config.yaml
d_mlp: 768
vocab_size: 2048
norm_eps: 1e-06
bias: "all"
init_mimetic: 0.5
steps: 9516
Each number is 128 + 32 x the weight over its row's rms, rounded and kept within 0 to 255. Layers, rows and columns count from 0. Numbers have three digits each. The size before them is the row's rms in percent of the matrix's.

# layer 4 attention output, 192x256, rms 0.113, rows 0-191, columns 0-63
107:211170068131163158138088143153085071092168116180120161065161141133111120163168096157171171153063139104094153092129151154109101135101116103152140157132120125128156093152139080107124122166166098
095:104108142179037098028150094129152151110101171148075111131120144143168178084123118123174099058168112096081103185123116074154073081166150136081146137111142110120099134144131088159178153155136109
107:133085143105175151052184146102100163114190107095157111139130176148095090125102120103140072113136177172121065164106197088145094114147124154110135170139106095135136139133104099121113109137088134
093:174096155102103088054121133138070055127129128139117108162102183103135132163092096156183110157095131156130134147165126114123128123145140151099126089072167118099133130098111105131154067141135121
100:041100159104127085146159186192085132120184107140136124159141053112149130124104141078185120168100141147141102133164092168073122149096150124159146128086139074131155111116081122106159101087134077
097:088132127094135106105090166082074126141096106154101112129095110043144142130118122157149156140120107145067163159138076133110086145071153093123149188094105128146165062209085134161137146077188184
100:179146132142097133135133165134142159091101113103151115153086097103103141183124150122143081171136109142127169076111091117227136170103141123105141144129177172150153096095097159155127141105122064
101:108128114192145110092105146142103093130142160147090122117184137170133138102102144164172122148154123185126188106129134113096098107111101166126103106156156154124138153166105153109072114054131169
099:122183091142195146131141104197150124169095126136150106077102125127134115135188072145151144097104131125158159090133134182173042128131060147104130127140092081136136103131091107158080024161117155
108:146111140125115108118088119127145210131122118173145153121211153136144102143125098101128162095186178129120119127109125101140124116070120169174191118122068143109119144118133119134098147156084155
099:173132119048092127170139044107111129102173122143099201177123175138198096182091194081115161162111116102136113110068138094124148124125120131091083090109149185136046135073091166170146133104116083
106:139147114139079115100125088150150130131139171130108138058103121120136153077099141131137156093130152058182154111087152101099184148192102144137114101079166174155120106093112105136146163244142092
102:116120137153116166119124130091141104155088131105108070112096105128128118130128149134127100120098150116076094100140152101097178226056096121144130101197106147155118083132102077116153113153168113
097:196138117099185108213131116116065149150149070093175118092150116129089127117171111108092109051116165180165140123115102120114124081110201144134142083180148146121158120139108063153093109167102078
095:088181133087126175148139114128139144119135127121121151167216182199143137088183090099096141125138117175153103149163145172136135109141146076103117090138148063096063096132162143156159120179119120
109:116173145122136078148209113134158105077131135129183150070148102154115135140133123212110144123112133148139095134144125071160120094110108109133120109135152176151089098165131150126100116174137113
094:101145173144156125092100147181114138155124128085159081104103077100159121154116197130084137155082178143165133086136140125195126167095115159090087082128091128120123106118115149121152130084141140
104:091097091062111090089129179128104152148113112177159147093136155113092185200094130157087102162058112193198156135109135196139071125142079148195079160155113139086123161100172092105171097109141136
098:115115088154081118155108138139099149167148114202166080122098114158099111138122089119159128133150114101140085102111121128101115096121168182110132138145116113100083158141129111143136123164107150
110:130158182114158068131135149135169094070160179124116117101183104138102095108158170087129142167110156216138157103111100121152172125117131054113081052172145130171148125085104125187147116135138162
101:138107175134192145111119229119122128150172157165166124083166124187148152121119177149179136142166138113115128062130128090131087110097131096164127137108108114126108144125145117126171122095101114
095:084154143105105084162111142066177130181121129097152114185113100134160098094090140095075081133094082121119122185105156136049123139129171142086099127201193104123128095124200111082109157120160118
098:107112168127175101145118052150102161155113103116094130151109117116088116155110154114089109143153161101117154182104166139125117027096207189174102055107183161105157199128176096137158089112145061
091:141202113074098179080077152147162190140117117137153164122168170220152071135196122189156126156130082093144137137097140197103094091070108124113076083107118121116122118147177115133124102096137167
100:096172141189082112122089027064128092159146127081106183141123125099150132131137098134125147131109138161034137147120171107153161121125143139195110168105152151138059128142107107127170107137135152
092:154147113108152116158134116085144169157111118092154115105110079180105085058114129148119147150160115179147127113163179119117107157150090121172134087150142161092145123178104089143085112181131082
087:132171058110169106130097143160201076096193128098123122144102172163135170118130079101203168091135108158128085082133131162101110151107099117158159104088156106140122142088079142211083131128087168
103:162114187137184132115077114100159103078144113132101136170107058155126174149119166186122120119093127127173147173137143120117071098118134098101097094144069117095129150136130075154115150111084175
092:082129153116101197115150158189103171108104144149061115091107153193182171117160101135159110114117114089131158139070143141156176139175171130134149127152144094121110101142097137113137132207038113
091:140116178139133124147133053152089139169064110127063108137067146151110127128123114145125129118109131101090129077167170051146136165198130122106102134127139096102170106166046151073192049057178171
096:116118155138118103102185135075078109108149136131122149122175115147124107144089122168104149149146122074071172122112154117108101080091076100123124132133068025109100136097112116057146130147118183
099:170150080112179138124156177133141131144088132110131099093114071124112158164157110152128087139208120056133107167113137062106141091095157159122125133170165134102103094136135109139158141162122133
101:119151099155103053130111125133066101101127109136144138176138088132151166120132156172104134147136080077150101072112185129177138036089074142086130106106138075109126130058120105169111172139131175
098:127176135131110124142155108156164180098102156176139112135179193099137122175146138135105110141094045131110138131108088142173177092084161092121157116127128186081150129178129168105103135147115101
098:172152116107124154082123175077172138137165127143145104153087114095109144102111096084048086135109122127205081128145140088092130147119092079123143134161110112139147122115110045122126158094095110
106:128045072092181097135106177153084094139093122080139121129102092096113134146153171166127118106152120108058164126174141100134132113184083192127150130104146117161131126140093144075114142110156104
104:092085138072105185116113143082120048126050129144162143147128173165188126122115162147218125167151075074157103099077132147164138103086154084125103163111163136107108146090162088183121121113130124
104:203089134142121095150119126084120136138161145159094116133141107122154156137074144108148121130109098074087133126034123119083127141127162087166099110087193185067065187164184080148110124117101148
090:169103146171138109124131133187169130130124176146201166097104132130181143088142134148135139120144065175139119135127126102101140088156132115098125167199185145133127200090155172104204137128153103
100:164092074163127154189108120132142072157141094118094124057104130152111146169124153128155096152101159135147133104128112119146102162169135146163103099165061154131101164174115121164130078105151126
096:145113129139124146092100174034127147184098123110181167092126107133135143135129132148159161047153166120102085137122123195136116113101116146145119118089086148141094153140163100093081159124152150
095:077154086131088107131112092188141108119125064133076136092081115140139180129095087118073100134140100148137108148149047186168109146104114126159144179063103061162122084134137097102168118162151139
098:140136202210164163089124128128137158100086157070162084098142121129092154117193113082092151137152118156148127073113174174107102147129187148122114074082151157116139155138106137148089108137104122
094:047142105096180096195197117122082154154125129158126106103132143143088133139125150149147109154076175131142110107071118072070159130127155121150194165153056128142122157143164110108054167141086156
112:109126132125120069093082123101119131135143106135162140159178144176098110104103124140135123105118116135094141131107162170118094160081125099157124112182159154172126130133195134138082137183072107
101:116116061181069031149126167089110139132122128124092163146145120127154125073097139177145158175077136088151172136152137138159119144108067119140167114207107139107131176107167125127102153166160092
127:074035216107120100051171114071088097154130086103126170111147078101150086127113153155145146118183107182142106107097102139080097136088132134088090160157122126092163088164198167073113149137163160
100:113187148106174133176091141080138138101169102114137068141156096130130102123120104066126100116104131146106145140055107164093130181113035158148150129150113170151089148143064146101137097137056118
097:142046151176102155089144081127165151183167129129173047119126130067177140140151138168076155130130138104146127147177141087126041131112108164098171167173126085185123148124178114121100167109098121
094:138097133095148090147138132179069220087160187074122157078161104069131157109072125124114141178175074150108172116127105098115160075093175154145117132129076138186097112119074135100080100124098148
094:144106141141166136119169048079127130145075200091032157145129161155093134053133067112044146073117108160067148123154196107145135089142123128140162121171106154080111086156194109130104123106173147
095:148106119071162095118123180145096103144099181113140131194149125078118161113172141123145093095111179064144141090171186150092098126127085139110115060128122118153163133094146193152064154115159167
104:141156104078138095098162213094178134145107191156122105151151102111201110112099106138141135133078175101104094119093137177128171127167125098103124149121091100119124103134227130125107104110149121
114:112128084133078167183129070188139016102159111124179180179168128153100114109158121083116136124135140086145104208159112065143088119120130035077126147145125092115138124153127130152155107156145136
103:121110106117170110144165105136183126052089127127145130138171162138173138170107152104134114119143101164127077158104176165077151098150112145141103152137113077142146178082129107185119046163117153
104:111138153125119166159210132106184149112152135152134083104099071128095150154192106229103155051118128074166108143124123169091146103125121093158142153113109153163142113151102112075133125083136075
097:160061136081083125146081098088184095117132155136134144159121144139138108132146115106154110159089072112113209119139124171155055167165118078118088127163152151102094088138163094159142164121056142
100:116094113090109147130145208118140130109142158114068091181064104064123100111182203137116128077186166146152119155164063133143121103123134141106076093155122129075125180067121086154069177123133154
100:182127131069179197120115098112164116056165134166111067118066128184180140147117148093157156145111133073138068100081117090185135119121121119157135119158123116152118090132128143127149137118148143
096:196176198123101161100096146161145163084184126097120166184129111102126094109134105115142073113121134165133084169096152159106128181128119136166160115196126130111175165100125139116151084092231125
115:102092120098123093097112090121189104154079108111043036118099170183127137150166094075114051136188133108151183138119078094135157124131090087080132086157132096129124182112129110134214112125203166
097:164125125126157193141158121118130175173120132165154139152174096154131168148104187061148167099142066115113125161118167141203108063071138153090132113141097118081123165145098145119081154138105097
099:148154084112127132118112126221131120158082161102108125145146103125152164126144227123105121181108118106090162095131164117153166194208124088136077165151132125143125163050054132096096107144123189
110:171167045144215176087109173097106164110109128162113138114154139130152175099104091166151111033078102181141154127108131142105183102161183175132072079141176165133090102138180169123154143121120136
092:093090145165166104133173096142162102087147126138154111105127152170103102161165099081082128147085161139146082117109087078068115169136119178115135191171127140196120127136129108077109119091068133
103:153139085090185127145093083134173164116116083108139132140146124126116151122145129163121087080216111170176071155187094118153151146107196157123114085101109089126156211069141149155141149083120119
102:213184146179112104165090184181135157145093068157158121139098076114067060160173161144113117081137132082090138120132104159148162131119119090139143083122109178124130123146070125134121109089105099
095:128130094110137139155122062137154099142137121179097153128162224147153127117119118103121124083130122138080075159088114136152127104187099116161120190127104188121075135186140116102200136134104075
093:055110125160115108097110120182117145156179147183098141115148131132077166173092125129106111074105174109073091166125120136135112171158080102168157126089163115148102109149134169119118084132151171
097:155106174100081175157144169158151146213172146095124149146095071143178100150156096104129117142123094169144096087126123229122158163112139174135161135105164156117114108102086161115145106146095164
104:119188123184112098153125143123148170119103047088110090104112131128098137133187081182102138183155176074126150113118112102166125122156084133173122174120106154160103098119045135087064129086161151
098:113171092154087148109137148126061194151105156099112162116177105136125122143136137106125185176107139105105145138170167147131146092102133076089140113162100075117137055104116138142161155081108148
090:134100108113143081137162161179080166200147180152161142154114131149178100114085140165156113125084140170175102179065165125153143137096145078116116116107107197137123177146098103119132143098083129
103:104112152116079078112111148115057094139107142127165093149140124077145108129136126079132146065129148159174144090123107146140121110126110136109117089081100200114182104046155131185118162141169170
096:157188205188150162128101155135132183157109165072085095114073127161146080116173127138123125069132133079102054091140110129174045188138126109149152084105119158104160130106059139094041161153178212
101:090148121144146139088167104092162100189136093066141162138176156110080123122132130112118175122091097089138113142127148173148150105125087053163079100182144105122087118164095104150097073131122112
098:149175136098167156198147113088124109136099112116124131101109139115113215096108096137125126168117115088112139048116220174099056098112076148130170117103147117129063139148135185099134088115153108
104:164107162138132074219136124138093136119129082161134098156103107106163089126176085113121152138139171134148089097143057141118095154101076079099079131098090145137166179064157140112147161142119148
099:102118099094079180134103115155134163145105171146093187130085090171153125141158134115072129121084145169086116150125121192156136119153129102137175116129156104143151096139198166119187121170146110
096:132150164125047122124140108127122209114105153148175130135081137165120157107158093140119125143108121100132120158148197105077104147134047139159167117131144107144165078118131130140109168119086144
111:142110100149143115077072207165074110125108181138119147178114157124163130098116081124112138138165161133159141179174073153178157188163145163090086133142125166172165120106066139116071140113085131
103:157114106180131096157139127091111070111183153148156137118141136154077137177095090172152089121143150168131138179137175110111118097108098172111107046112088127128189153154145107135141100130148114
100:096114108120116157101113155110112115110140097125086132091142118119141054213116122208153126085122178135115119121098104112114171105080161134148087201077111143080176138125090117121124143156155153
107:116104144088185175120079080153150080164127121121154114112140117076151135139157150082127128115143169174126101122186111114156090113115156101111143148087135181168141068110079125207173104165135142
106:180098144160089131053138098152088136133107126083105170176132139164150153198126117129185106125151173162101125124100129106130115171104171125073132118046110137119074061103140125146120139184204147
098:134124096152122167102084041131122149139148142056083136108126119088123085161113220134147086145192165105193121161116163117168146150139106113076122131134138075098137085165123081101150131106123033
096:136184122178157136135152105079137067174101105118162145182151126119072098126123122110090068135142130098158128139187120094108081141081101129131115182108113110095140119063221177093157100096142119
103:157109067189149159152122108170162113074154125136115099092073150100098130118125100144139135116161114159155119153071067205163143115193155136157083135084099130138136119175135143131122069120144060
101:101096190132178126137156148109142105139094094103184104158130087126160087115064180129109124203089091194086131128204138123092174181146104159099134128069106151147146077122091163100183131135141152
101:076134141123111136105110095129140141192085130137074121153103133104145125077173126110096182170123102121088052151179080076158057130155123202089162066114111100123159132128040123158153131174104139
105:145169118161078103148060105151166158123136156103112131116158147081052061116152162108141112138149108190152132107093080131123119122147159159154170193135117162138097080134135095178096100122128163
108:065168103139076168070106162141165126113160134170154152073136095110143079139124134095175149151116195110160158162133131102132100157142120114216190164107137123132126100128107120120114127144148112
093:135163141135168138100143170144091093126121193114086091120151124140118142078106190152118166152099160134121114154112121141135109127102119179137115149131082113141128160143096123155110166112131098
103:067160180107178073109127143107144096072160090148132144145060164108124116154157117117140117083139204111102138084150112113127171105121082112164115116092104113184114129149108138066170101085157167
097:138160093162121128117125174142147166167103127165122102129165147095146129108132063130106128182109079090127211104157098191177147074094129161167185112064154137140118063124118129134192158113134129
099:093070075179086145101143134143101070140059109123162178070125063166064105113105134114078185154101102137129114167160089122137092124164167162150146188123093147164136117141136128119135115129103102
092:106138169122115156119151165138101232122126168145090136138156182145125117110094120102174089158126147216152146108165151183106077169112169181113139109160094122114124116194088075061051158135115108
097:144151079138140073106147130188139141134130133124077168121226084158106175105134126096175126094146100154083098125121154086102113180173122135177140096087126126089081090149136145194151098114158193
102:069119176140154107094102145166152174125048090119131087159071098162120117113124092147098104136161130159126142146169131104143142125114147137069105098083092134126221134119099193042184109149115160
102:103069166117120150069106081082072104181110092150071170067134123105152125158139139105109134075144072171098109076157136169182119101244162142128151142097124210121152097080133166152114188144162138
099:106137126130096124142103151093117117171157124138123147162182142098083140140109102133139206113125151151164112143115157134189064063127147225094171090165120104163117133151161172152097135145158113
108:131031071101137135093125087128186051087153096123115147144173159151175081130145166143124162129142080179143115170182159108179157097166154061128067119169150136127122090093165116154117098146139119
098:059113162044138176211173139054132107098154108146114086084127108088109105063128165152157143119183101087121125051127087136196111104162072149122106060140123129156155145055159033153115096106088111
105:088126194150101145121184138157111186101132147119107160094109146120145138138098125148089191107115122136097115102093107121127159118153200130100118145176173137114097099139205116081090117058150150
106:057125130168150089128147161118124155080179079156146069147149200165078096097121129080111115122171103116113125188163181125114110147169122168136161064120160061110094134119083149147148181120110128
092:104119155055123159140106164080049116094175168115101128146155145096173158133125168053099190178113170143151141154150088128141113135150149091172109144136135103169127166116114148152164126100062175
104:159053093127128063088182115144106218132103113087137112110108119103159174157069155129160133158088135135152140128148124128093125137119226098106135147109106158136159201126101142120159137149145093
098:139081103131099136187134071132153137153119119105126134111101137164114185147157100138109083153155115070120101126168063128099142130117170178085112167128204085074121213113146078057151139108145122
103:147142153179134084128094143177095082138137125096109102170088083137127157173162153115121098162146104098076148087163137072110153095150131152109165089122133057173097117136110068089121140153134146
096:107192143121158148139164129129124164113163087068165091134146171067124106190100106152082120163211154131128137092105129155100074108114090210113145096121136103095152110127093132130134146087138150
099:077147084061123101132114118157166130120180089066141117130151146103102134168130140138162150141185105106194187159181076124118119077076057169107121080148095166123134125133147105115136106104098141
101:154170123149117163125113151101135075143120152098118215214152091135128073168123129095116130100149098157110107128152155113127153148082181120148109132173120153122074055112146103130095163144148073
099:112170099109113155092153190130177146106126105133080135065107113155191178090128097128113149108164110092151129097171135123156190131104110109128115046069192059075133076100138119172105229120147202
093:127138090167168091130136158115180112142198160136179199144168094075128119119163117126150118139097118132140151182104125108144127130189160127157139121150138112163142078171102163138068156128087105
094:185112151096174124136108210149127132091163125059141109132112096111095161095155145131165060173086113108138136153141097141122182134146143087123174124130162125148225135151188147140149163111170141
104:147103129133145116170103128070145078143137122150114144098127123141160137133120136110125119099124171165111081140135148124174120187097101112106177092118191106140112149111177089119141117126144105
094:159203127066089134163143083111167154210102117095130144119204075122116111138164113127114186155188188112122064131121119127141082191173123084101140186081181110133103151135150184117136158141130125
092:115117098165100100134236163072096145079172107135160074138161155134139116144096158119152126172124145155150141114059121106088162117064110097133080103154095137153129093125109165124097119123074162
103:090111141116117130141100119130144164159142125079143126191122164167174127084072100102120181114135140131083112081111127141100124102125089075119135149147089152133163076210115145097125086067106154
099:125141114165101118146183162158131133167131143079135188176190075120109121144141134096138095118119132166147206099097086175113097162164127100122156155124059142164055130088167080100116165156139148
113:122129186132135132231131093094110098156151160147095108150127132082151080141069140100129087125113164103125075114151148077092121126101143088085101132109141143127077170107160053150122103110130094
100:092139148068159105118103113118173109129095109179151153117187153134126138158165141132129142128127115171129190121137129101130112136132109105152196101162130169169104061157131241129121175149177169
106:156174102146188140168174138171140121122095085110159140165128134129132165129107147164126106157151129109072156112130142200112141138125092135144143163131098155189151075200123114047140095104112154
097:124142109153118211052170048143110172167092184130132134141071151119107127137094120137092092107126086103120100136063088121117136145145176122143098206088154136110111107122139134131119169138161094
093:076105103141099162116089133135137148063122100133078144148164141179086082122141144138169067111117086097122127137120082106126116099134199082079128186130158163146110121116117159169125123187161145
102:145197098090125147099094159113103112146093134149096156210149129170123123148105128140134135185113107149103193162068120099118137168092080104097118165161112087097152127147169180138079148133106092
095:159132104112138114186131112133163121212082128132115088130197103088169123124128124131170183107121088139161118123167116137126126123165110147126121153113107063118082083114125184092083168124148156
101:101165156128091113204132158169117111129134137077042157153059145085151168170164123088134122061129145197146092134149131148072132192126111132163151114142114148126210153084183110123119141170128122
109:128092160145112111043150111199146154114120089133156132100112074151164172105114132190107155097100126112055125116104191123146122087143151107150128126117120117091177133105109149089117119137144123
094:100149137177078178094130143117080149111105109183122131149120113111137114114135128125191110141163132121150130094145140124176137072129162093122109088171120076104093207184127094099088140082146100
098:113197075132133104106142156142134075106098155108129039157136148083100132116120097046154136116097129130182137117116140146148126065110118128175099190156156107187170140128087170100085107107093107
096:156147130164141144169116140108168161105125141130204165110116101137141156148122129087135102123126149150070091153166109101111082148112125069081170125143084159193118148125146157132134083086102140
102:207192051143118137156118109157152118128148209151157163081060141101105059104122143158066105111097139110106181109075172147149122117138144164081134111151120173137192089141095177094125097094064132
098:096062101074083130154103139077111110112104077131130199145118136129085122107074123194132149102129136091103137164187162137144098067137171155124160133102131097151107156150141178126105108155075080
110:185105111069155097135113126097172101139113131146142105160126096130070172069142151094160066132122177086101151121086127150110132134025123172127126201095189124115132124113158099183179126247105090
090:177169119096149138167104091108117076088155088130180116143108108149090040121154138076119126097109160073138151112075138096105126085196160142146105135146120147105074125131128124120105077168151081
099:135085122145095079082121154096113128178076149128140105136100148158178126123172084083132148143102126151149111124143180094135149164160157136122150125072101100129158079140091132168129069141069138
108:120098056115144131111129156127137151074061172120160112176097086104157126134111150109159114145127098201122181118167137150068158124105131070083038166063108079095130060138105156137170126052149119
102:103119115082114101067157167177111079095130194230083133145093135126158174127095168110163142165166055099076071111170133152160102103106118118141127097095116092128129184086108091114122082143083159
094:113152145183129207139100056167121122124126094116126152107133135090098142179095101134118102144140097106132157166148130158098145150147136132180104139166151136113177117174149150138212172067192140
100:118078102138084121130141146124160131140039118160124062112095118128113140123071184185170054107143122066153090109126124149077166109147109163156143183138139128157119149136122080131118118138113154
096:120087154165091112135117126134064133111150168111177078152089141097150123120102125173213133114109147183147148120132136197091168123153210155168155122085166146148121136155127146123117213077149150
098:080085187105153161141125120119137149106222146151112107128152166168049118164154129127102144108136157090116106147123102095162062137123126137086125112125133148118129163108146092176128101144122086
102:111200128075149122147104104128160137117131160163100149095134147152131106104195067065069101084104106095197118159098072158139102140190091114107142125154153140145091089119174206112176146085152093
095:158153111145158140127139057100114108155144090172116113109149144127165205149144175153116161167079135104178133129159071120165166160150098145163117159110084097140102136138039153144137077121116156
098:167112088130122102127131052126114095144126092091132167101136126097189130151120121160149162165122140113161104162120139091131077118191136118152147076069190096057156139101167044143175137159096092
096:113144093125118173135064122160141155099184203182120096172100102117113164109092170170099114154155132101109159125163118088116150154116166116103153057151095139197100133171105105117177098150150123
099:199124186094174153167143178141170156148115104058122112128141074134124123090148099159077109110082134099171123110122154152083159119143114175121150123143144150093166112193092080152119153155076072
102:119095084134177103164141098109093146122086072107154154112061131119124197099126128147127157132120175139164167138127169059122169108104215141124137151138107117106115176081093175081086100177154121
095:147100158141138116117116097108131098183102081167101079091170157072126148157177108148094152128095127130156092106082091162160078093104096152127164167117145153112096149061154099124092164111168114
104:136183116198137136185116107097071209116116078086214093079066126079074135110119140151163149158206100154146169128165102149161168163145110169096152125147083068079157123120111128143158137151159088
094:128126158138105173106092137107164108094136111130179106088110050124125138147158090123186081074091164097089121113098097200052128104105185179152137143091161072134149147072110172111178140144133154
101:088071132156098140155206094125153037108128123124120127094125124133146136138114109136157137112139189093173164119094104089113117118135134110215119142177095131108120155151174060122087084158107132
105:110162173141184136105145109152159123147134197117129115090174134085123091036094165139146138140135068150150147128105145141133131056110106114169132139149120111099148150096165111149153130141103126
092:174151150136105143100173087124142177148161175091172048136072168137126115137120058171118091115082121156146087128181157121077139187125117136120102129135123081126180164085103133182164080120068070
100:117201081109107134157110119089164097150102112145138140087101099085212124150182138147154100111171117148129141107163124143121126132136092168126127094082190131089146109141078102072159106116118176
102:135125145099100145097115100162105125072068165120130146120118154162133118085166082152163104133081112154140144103124114132123160147152157087104092118074155095083089090123126132158174134184188115
100:119099088169123120152089165170065155189094123069128110139128155050137112112050095121125182109086098122135153085161156141057137145105168110082107123143133132164116141107122157102079114121125164
091:131106133089076150125131149112147132091101136166124127156113168140205124113153154087181137161110047061113092051116184131095131127171111094147151082100152155117102125143083101134100108172062151
097:152143128206087106188067162131136194079131167139121158152081176100136083089145131150108109145095110123160159125083161142180159095148129086063169190218162112150147171085193161120114105081084084
095:104129136110115180062159128140135124103167091124127063089108127153091169140168131113124119110143133102110140181081113105137139083157151180164135135164144087145087079190201140135075193165093154
096:125125124118206110165109143110116081147098135186128131073162186109133187097125084084147124094144099144116143130136148145077144060166122137159127139137181157104090168103155132157124109118149154
091:090037160149139114118059156142077076030151172097115165120057109171121083109123117124147160118114123102103164170102071155116230126158141163080091141133139194135157137173167111083110210131138118
098:166176175127084149178141183148144130151151114151195106153178154138158177183121096116112114109127113109157161119104092132124183139105119120124110128191134132146110145046152159124158185075133038
105:064124164187140142161110133114115062115148108044078127135140145104114138176103120148161145107167227130128095127132085087151155089147115147142128213152148114159166148058167123172109157100116174
093:055171131147165103183174065121146122142076169092115151079116160154136106119078161116119130164120165134073117134153121123070104137172050103177157149126070077123152131082118151062145121092112142
103:127156218117078134075104170123117117168167144202120163163146135221129083126121170163089114102146118140135147145122178130116120128109083117110112087130138127121052149157121158178081101155145105
104:096091170117123134128112179098245140107153111148097159141141164122151131165119076108079177136057118143145060073084111130077184067156162153152151097145131169114085178134149163090131122084145107
098:141139225094130153106126064128105153115124129088122095218117163133037126136176159138022144054114130136099160165235090086099137130126120179111145129179121119141166058122100143084101170121138108
103:189109131142104080106137064139119129086088112143132147108142184153088079127121105122123137138108102132164124156114170065126137061130161087200130113117131151079146122138149117111189120103182096
104:148090118150103096108111142188151067111143160127152158144149127157104123106086130115144116205189116069089200103065140154175156148191141134088105130180108143177083103183131136181149085097191164
101:124101072138144152118092119170061181137204163141102137087108112143136135097112108171120179119149131155138140123123169142101145182099201157091133133152110181136178165158086091150097110081047097
103:120112138127142168127112149110158151107155131146127181163108151097071099142114130121133079174168109106137122141105122156168110208120144100096125154067140152169060169168226233158193166105118096
109:119118165183204079079149097123137177120137128116149072140182141122134104150210100047100173140156110140068123082089114071160165128149149072147147116108099114064149168135158100190114162116121125
100:158096158104138162028185101109116141052129149183083114070084141215118141094108129197098191127073132113148152094101166139127121092169096073157134188131160194053157138088138104075119125199129104
105:165148093082118104130109080144110115135107099159119096098150131129113106066050189136137104134124102104197130123201133032199151120146135102096126153089152065123184119113134142154150171123191131
094:079119100157052158156096133064078092119167118093166153132087187099165123125122114156135107178141120160082104173182127161126133184096114208125146165155167131058172117145113104170116106096138094
097:125144116154107142147168153159124149178173119145138155170126160099135169121142098161093134162125151125118159105124163127150133117058104133185096162113146128177128078132116113063154132144110118
098:125128139146162153111166139149079143097144112157159176094075083091071181176103132115206107178091117131092136137071153122081127208120172125077186160099161168141145145223098107148144111130122114
105:129173107078096206169131139149113183160134100166084090115135093157218115064205102156075116128101113169108128108116065160148144187082121138058136128185108116124182109147107098144109120130097135
100:114157107103110112137158127096086130122159145124161150124132142118051104088098156142192125157125134091107094152171141058180103184161150097113170104172065149176047170156116133125093134117144184
093:173137143162108169132082125099121093069121109126175171110088202074128096140144119110145121154162164175091122186140117136169138092081088119151060140219123104097114143149186096164108183126139097
095:127139136083163144107131154160127161160143149180148174170178142096155153081090154166096112195150081114165142129148085112073134150058126116126085160110140171206080154133128143151138147126119109
110:221147110141146137169091117121163035127198137182117093107124132153103087160119136069114116113131182087147077162139125090100073223181034111135121124069165170187147158119083074112141118185115131
109:136083104170104091125168073135096122153096140141114174174111071103185105142133072108099150133080081133135151158165120173118132178148101176175087098100096151114173169112084158126111104076137162
110:124096121104155075164144106134128096160071081114126200146157130168075134146162143117129193125126082173123128140141123116144130156065123123144103178077122151112069105118125195116166114109155185
099:170186098083131080133158110118092050125163133097097089104101082120128142146095147132147115111106190133133152122130105094177121120142127135034163171046102117178188124165118115113132137208128047
100:120097169142108134152195154148109123087156085086152096088108182109061149122154141168075167083140117133110212134131089146134182110140156115168140120152077118099185151101101144154137130134036117
101:129132166125166098207123164093140189142108149078143130187160140121060184094170101124115141107126188144091096181138070144124131149118097133138136141123140099100126213075152185162109159070123125
100:110056166164116180148067135111126140088155118130102114086132078153118102194063141076085059126141146100118116142088113106159149115141123153149154144127137160160145127164169111161146194159150117
096:129104001091112108092209095128143103104088090180106137105142115117146099119087119101119189076123081122126124108112150126090159158082183148164116139089118115115180122165180154128140117135151158
091:141117145100117158108182149109136128097114078141126127108143134139116132120162125112134117129211190156159140094167165133099154128146081098128099073109198140047139170136047169130139155101128138